config.toml
hidden_size = 384
bias = "none"
beta1 = 0.9
Each number is 128 + 24 x the weight over its row's rms, rounded and kept within 0 to 255. Layers, rows and columns count from 0. Numbers have three digits each. The size before them is the row's rms in percent of the matrix's.

# layer 7 attention output (transposed), 384x384, rms 0.0427, rows 243-255, columns 128-255
131:148160138124114151106138099130143139126154108104120134125101140141150170144182097149133121074138110133068176131126111107130124120111154154137134127159085091156100144141084086106153095129137119157108115151146113085140135142117121091116150126125121091140113122140069082087135137155127138089099143130148101127161088137100115160127160151100102124133081119100123122101165144120123132066155
098:160121152104110080126144111114120107140146144137140126152098104120122109155165130118134142151147106097140106111118129145117139134122127119162161098152115129127090157156162134155103101148101159133188095101125152115134187174091102092164169119105129111111117119123091149140169141129104157110157116125145129129183114127174150166122139156093120157130132104140130120124114137158097116128097
120:104127104138157121140111153148132122128097107177155135132137144130099129088122136100168129179151126109177078107130166119109130132145084153127114146111159133147143128146148142111109164149128173125139127137094103154146130115153105172138099142132137148154151107119163141157090107083109138127173162124149134071146143135156107104131115145136113132140155146125106119135130106130145141152104
100:113152150105132171092120123122139124104125120136109144101112124116124104127135096139169104133121141126140154141117147137127126159117126099133036106117149107161144116089136119106149139094138090106126139157175139137139220155120129115080115178086130092113134121143097133127167130142169130094106135154068106139127104154090167116083132083157162102131152101127104133092155133082155118133152
109:070100130177121120119109122163112121156108146151155122113179120122142088129127099126142162152128142168104160116156155092141144131118131144104158096137132192128113155104105142116141115164115165139175154119119144143126208161106112145153168091106140136126082109130109102131137106123116144103121158174125188159134108146104141111171085118158161173112098093152108108119108110093152116159165
113:194142114113122126078111135092118146126113145096130152091116146133126131084137153139112162087116121131160121092155196131112148102097113122137161116149138119115105107154141148077127146136118149148084102173113142172132147181105162127148119093139156145138146144112141140120161112135136106107128135127138166134163090113132169113102113109154166158126114087166110155159107108113165129096149
107:135153147148109111103112102103084145095156164124110101108123087124125116157137144091071105128099168135090094136147139132144125177112179107133119100123092142154090153122139118173174134138128128167115118128176168116098125136107130066095122138109115112144094113117079113110110118179144126152139103158161086156131114122139128123108100108114085138143147134125129111087140163115137147108147
115:144162153156093128114147144079115140092163103157160133123144112135151057131114138133134131133135111169144148103150135111129129128151101127124178105089118139141112100193096134134171138138110108152051158125086137152132131100136115134097105099157114118148119108101154111138120123127135161132100156115132147117079145149094108118081129128104115137074131152108114143112085139175158094147131
108:128108118142120158136117086100145124129102149118109106150123135132132131109182125114164135103109083110133128113143142139106077093126087134099179187063088141130131083115151107131125116144132156126085138112144084132085106144154128146082139134130144115076119176138156115141192124129117120163124147121096115165100116135098103115153146129100158147098114081107158110106145122119136135148117
101:123120128173123138107101124102101188098139142144098142094113097147154127110123160097115125124121145160132054113140133100145134164097128106159090117116131154143102182124112138144147143137107104093139153143163136130156184144146166115135134169109123147136102120123128147159134135146114155131152148118138152075153124160148175151167131142111121094113128120121169112139128124126078129118116
100:098133120184120139131155187142117146139056131105142134119146116157163163162130102131132110130117153176072092136162143102099145120123124140094159129133102123150156103108130115129146129133169169147100140093117105123152077105149123164118139124155145123143176141114164102112110155105108139123156163117123153153176150103112109127130172107092146162122113106090104147156159083122153119082106
116:162116101080088105136094171102108150140155131145148121102107160123117146067133091107140158165164108105123116104103165134139138118136121130142110119112146133120126144073101157098131138119114141114148130142128124155104171126130128104133147138090128131151134117129076110125090094122116178150160152117160145127071126153101145131142111096112126154122132132172089130106134117131148140148129
106:196118129124127142169168108134157155085136101102117136117135137147114097129107152103104177132113149103147089139151148169181121124152154129143102098117137069170138121113119124158167126116126188109140106107129149162133183099142130086139154161130162110121149106157101136091110130109145117108143118111127132106154151083132175104089124108121118119162089124105107125112136109123106103126129
# layer 7 attention value, 384x384, rms 0.042, rows 244-255, columns 128-255
099:116133088164110130120118125112106172123130171127150165124150119109118091099117149155142144119118095103142136141102078093112161169112097128158169105096146124101131142137115117132086138175126091128140157139155090152114139146151161111132110093137148104104136150148117118154133101106114149126111123124142149128157167110116127132131085154136115129147173136160120103139114129113135132142098
092:109128111140123154116169118107147073140104136114097131115120144115125115161143120116128113141119132143139157129122112135126112105138121138119129167160118105154122150089123067152106167131158115114145132143120143094142126100105095111122120118121151128113134135131079152125164101123088125132123106121126081173117153122148128136111156178120122145121113120138108107137115120116123117110164
093:132136145121111153146157099082158110104096089116108115165150107164132110109111116121144117142132127144135117123129113123135134090147110148102111099132105087124112105138110117141114099099113114151105175112158129238159140114165109120113113112112157186146153098179110107104117137084133110146111160121115095124139136143093123138155148137166110169145113148135155127122142087113122151170115
101:149143131165179132133094146100073137134123123108175124166133153146137134180098122142146128136134086124143141105123138168096135146109139116112170076095118121139145085148136135166067158081127092136119125141193157116139112151105120154139126135133118134125098161111151114125129095140167124131086150126163169124173119118127125134112151137137127184107111114124111122119133119116150140154104
105:097102102135139107146116139124055138133144157142111136123173151153113094114124078132140118132117122133118130137178084153175158145144115124061122129142065130139128121157130080143141128088101128121153134131111158160106134081105094087139172173101125161138128101122134124139121119103150094096087107136108110114126138130138130110131135153115086126104116115089098139121145173089104160175077
094:141128165122141174126127130112137139131123132126143142100136139176127145108136117138143166108102149125194129127159098073136120105105122125120104097073163109110117137105102187092156113106138134156136110135122087119127114149095129143126111126141106148157160124106131142082148102139156151117118130095141110125162129087099128118156097109131160103169141112080112133139137081142133150097162
104:102186127120108164109111114116094099124148173159122130136129155108104115163163108095083125146139121064108160123147131126122147208139096167123124095123165127117120110098156142134143171106174131138092156150106084161128132167135155101141133098146162133124121117144124137145115118133141107137172124133194149101153079116123142127124164144125124127165175115098100150135154178134118065131162
095:125128070129112133098120119136126144141129141113130112127092099122133116123168120134147150152104154117126123102147188114111110152104158137146130164151145151126090153141168134140144158130133135101122106132119165067142130157123132097139164154101111140130098126114110194177154126155117137162136180147102112132126107123144146124150148176101180131153138113117111131115150146115069143165161
093:089095157131115156160151118098090115139084114141103154083129134166143118091113113148142121110092126129112124119116127165158162127112134128069146075085111137146160106078082120140141136132118154130110130098147089153134127096115168132127110116130127157157123119079101138118132142157089129116136089072087146148136129120127118136095112082139116128114114126100146136132134111130128152165098
101:090081111064122141138084138099123090121132167139118129175162098096126114121156132085144085137135117133123146130119113089141122066169163122156097148120150145112115113135124175170112092133171105109150175170125128138099116111116122145131125156135138133137100158077114179157153148120133141146137105103126161156138124088121091112128131152108124186111112118077162109117119129132168096133081
103:121151119190134189088105121128064124129126157095097115164141139115118120139162153137087102122085161102132161099167106131090145136136108111127156126167114117130104152085150082126099117157137156147165114114162138132139117151080102136138148111140105129134081145138121108127136137126146104140130151152124150140122188119140149116148087156165137145127129114093114120162090145140100176092159
101:172141150124134146126083161110129130136117187148157161129127120112170110102125096108129135166116122142132157149106094136091140127153053119111142153117162127145120109140069146129136120129120089118180149139121130106111145163106110140117098120109117175168168140086180120102171152134112135168092122130135097137133113178104111114121097146119127141139110127148106115105154125132144140099096
# layer 7 attention query, 384x384, rms 0.045, rows 256-268, columns 128-255
095:072133133156115149124120124119157134073091140156153133112128152163131115112100163115133086166165137136122119140160087156110128100139119086141125145189132134112138121112160125146154096140106135093192111110113110142110109074099113148156124094116153113086115068164163136091177149082114136153143141108144174143111142118109134130121097157135118127115174119118144121143090108113113142142131
100:160120152114151112166103093111142119129131123119154111149136142103165140131094094107150118094126125124131104151167152093113172154153094113128127146137061159103104131187111113118149121144140123150143139135144065152110128144141121156135120147122117148146139103147134190138123129146145105134136150113115121082123112129129128153141158120131103140106121147092148182119138159124123127113112
129:118162127105136163089161136138112143103089121156110141117144150137130148132082143123117138114109103095147162162169132125085129086137094130117135101160148111136116123096140102125124121148130107104124118125123135128133166100111153104112140111111127175182143108157105114132170120130166136148136152151128109092114136109107177166144139146111126103107149099097118112128128088153106149136151
100:079110139134127145143108093101072097142177156042150104080119077087160127122135132099124123087124154112116137094127157119144137134108152117114129173111117137139123127114119130102167135132151130152107176110123117119125109118143098141164099139185108117093107133135125105125108143133131135097103085133120151110143121128156088119143120074111140139152133155088121140132131117153102097103097
095:155162138138118133084123158163154134119095168154146149078129121119119128093146169135134166120179146113142121163118098110122099117154149186133130069119137129150143173137128146080089063130065157147130135133128113162120130135148161110127140154101169100149129175119118104110093151151087134120114116183092132146149124168146098145150125151111124155093150144137164098131105105119146122116119
096:136162109143099128152161138098084123111104117082126095120135122144092114139146086104108139146121129124124109088157149154160106128108137123086146126159127089126131113080099104127101158150136135134149092142151170113138105122125082139127120092150117127122115112112154102102160107125181145132145107105163094154154119120153148096123106131114158095135090120114108133140167139144151100139153
087:130115108135130178146160141074181113144115135087108138106136143157113090133110096122149119112097153149063131101124163118119080162145137163091161140122127124146102132091129127147138105167142078089152170066140131151166147118158119136122092112125137129109093136138116111087142116127136136120142145136122114164121124120118086135092130120124104114121158098125156125139103105134136144115127
096:146144167077149120133111139168093139135136135138140122126144111080126137104134135093151168097184145140134149104139178113132122094106128141117130091147132128089139146120130170111109177105078125144157129161157119103135103137099125147121144140128075143130137132059151131171105135111099129133138115134087102159121090136170164130099097123138135151117125108121116107129185123119161107120135
091:115076144128151178109100131119112137124132137092153118132118117120136144076149121157151164121120152104160090102140177169170114141138119098149129153088134125187152140102091166077144164128081162130146142118098133129172097141140094122140120145143158124154147094148155124149106084153139128099127103129128126119136125133099078123097125102132179112147131121102145085128167123116177126150122
089:093166154146129092111150142139123114147143109100135097178106120147126108130135133160100093122071162141117138139108193153158104129098169129128120181144113117090126095121140111125139121132165121130106139088136116152123156113127136138115103074109128143133088131111142133126172118129170126117135094071147129122133113125107159182131157112115097178132152117155116130165122114104146113160113
100:136142092108143119149099128117088098159134123072134156110153135128102119146133124181144107119109116172130144082109139170119161129154114132147096141119133142146123146117135146123123160156136133128081142093082131157117139122137099147101076067148148155113112127156157139088148113042128122110140156128141188117127153147112128131201120118133106113119106136134084128144126097122112102133115
097:145135093093148119141123160162094110116121116153122159096106106163146106141151136142136165130115101136114126108117096173085093130104134152121154096152120103173121142085092153135079114126099146119126124148129115145126129094123142153077091144102138128129142154122113138140090112149121121158139111132081118129159135102162120109103104135132103121131119090145144078119096113131161144154109
098:134090093146152170102106150096109107134117125093124144082168121140140122142134093114144121184135114120117105093092167151134133144132124107143148115124144093188110130087084170130124171162115115063154165099112120146120112101124106125138110166126133124109151124108159151089097115113127120133124123141086117151162119112138079127130152130137165130122093120116165121109143120143118141142199
# layer 7 attention key, 384x384, rms 0.0439, rows 256-268, columns 128-255
097:074105116195124149157116107091168108110115124116115142125094119132105121120128090129124098124136121148151103126115107117131131154157135118126077147123138131139121111120109119120159119137138102092145111081141129116137127107115089140110110086148154102091138078137196136122160104099117092146123109098179138150122092163079142123160125084135132101111148120120132110152159102148096096153093
102:122133114105183114134067124119112108139142092146159109124099145106150141102128103101172117117160116110137109122144123114130196124125104123159120129147100169117141140158126132110164139155129163172147128148111117136110124152106118134133143129135127138147122122135133171171141105104126137124152160145164127118152105121116135143137148126125113150120143091158134134119117131137114132176104
075:115139123146127126149116135156119125138107134138106144117103144121117120120137164159119145081126123110146131155149100164138153098136119123115150093113157098156079146125151088068126177097104112128137132148183117129136182129123148095071119124093112130127152144112142149134129127103166114147128147143122089097087134158118102166150146134136113109116127113092138116094151108158082147107132
098:134125177113144114116117098118118145115128147146117075093121109104139150116151147082127144144135181134141074111130159112093163135102132139128104169134121140100172132151149164079132153121121129155118132132093088126118143148152124089123116126129117142134126188128097084168116174097142130129101152128108154131129086124174156107106127110119134145126128151127147144155105124128114129140134
118:143138130142103132115167130138099116128118174148146132090156120137086130126089145132106130103109091139145130128162100113107097144133134171170130080110108109150152180106120120058076105116032144111141088148145164123094125160174150111161160174120149096152111155097117089102118128118085153134141140155110120168124154161126088120137096137129144131094125118158155082101111108124136148132128
099:120147120129108151104112138104111140145095164121138119157151152165141131139123115124139102141100134101116099161161141104109130131124118131115120149119141064122132133116141098156148151128144138141130099098156114104117136074123082105122125120174114142092137125083157114074118127125114111177146072087112116133150116105150154123131115123119075087145142167101121157143101127131122141135155
114:111112108144085121117134147066178104103124149124138130129136147173118108140111098136138127133124115135078094131141145124167096133133157141135147119100155137120099110122111136172155112144136111100120135063125128132138153117151102138103102125131128136113121135163136133118128127112119099126128146103151101130127120123091084136107129132130134145104153122102133173121086106132126120121126
120:149148118081122120124142134173135144146104132161135130132110109108137140132121155132156122139168140154148135128174109107117117130115104116122124096143127088091170143148111139066097182109102137188145127195143149106111103154141150081158154129128126095165131149101113134132141102152133176111122129155100130114113122120129162124113080141134148133122111150147144132100142138112136159132139
100:110124131116130147104132076121089121124077121061119098109117130100061113087176109129121123114066115156140135114157114149121132129119097135125115120141102114154131139140105114106149191118118165140103107102115118112164117115143144130102147134109139139180132095139147085132152133120129131149138090117092131145174092138097149089100110113123146107157130132126166119122178115120104147154143
098:097131150161128113115074143150155128143158146098129115168071148168158122139186124131113149135138170163122136122096118133109133083130133117133137176134128168089142154124142142117145130152149130101132129134132099140113135140142124150157100123133144128168108176140136173138142098146155129133121130060123129069127098118140125168167124113117156126139154159129065103136137124111104124134118
104:153145099115115111165158153074112146149159128143129161139142119141114093153108142153159126145106106147136132070127155137134146125123122109133118103106131145124105119100111149100146155153132131082105111080110141150127147159112110115131117068143139146097119128139141155140135159094128112134145178104123185094124159127091132116162115088151186122124090106131104119153155060138145072138118
104:137134101121102125154109148126119115116116136164116176137124134149095110125153109128131141157118061117158145090123079148100109142064137151126165097152132142153109142099110131149086123163058135127120102159124167109101139120106132123125121142098134114121103121154080107097120115162110172110144129129094128127136156138144098123106108127118095105113088085134138057118105106100119129103114
098:117104093149098170124150107052163128153114148111141178107183107164115141154158122127120107150119081137133118072099152153150119132130118097103108130119148145136082118083099126147137151145132108092132132115103123112096125116110140135131134181123130154091133122132138142113142104100135151160127135155147139184151112116133124108120163112102104111107120113128166113109133141148120118134147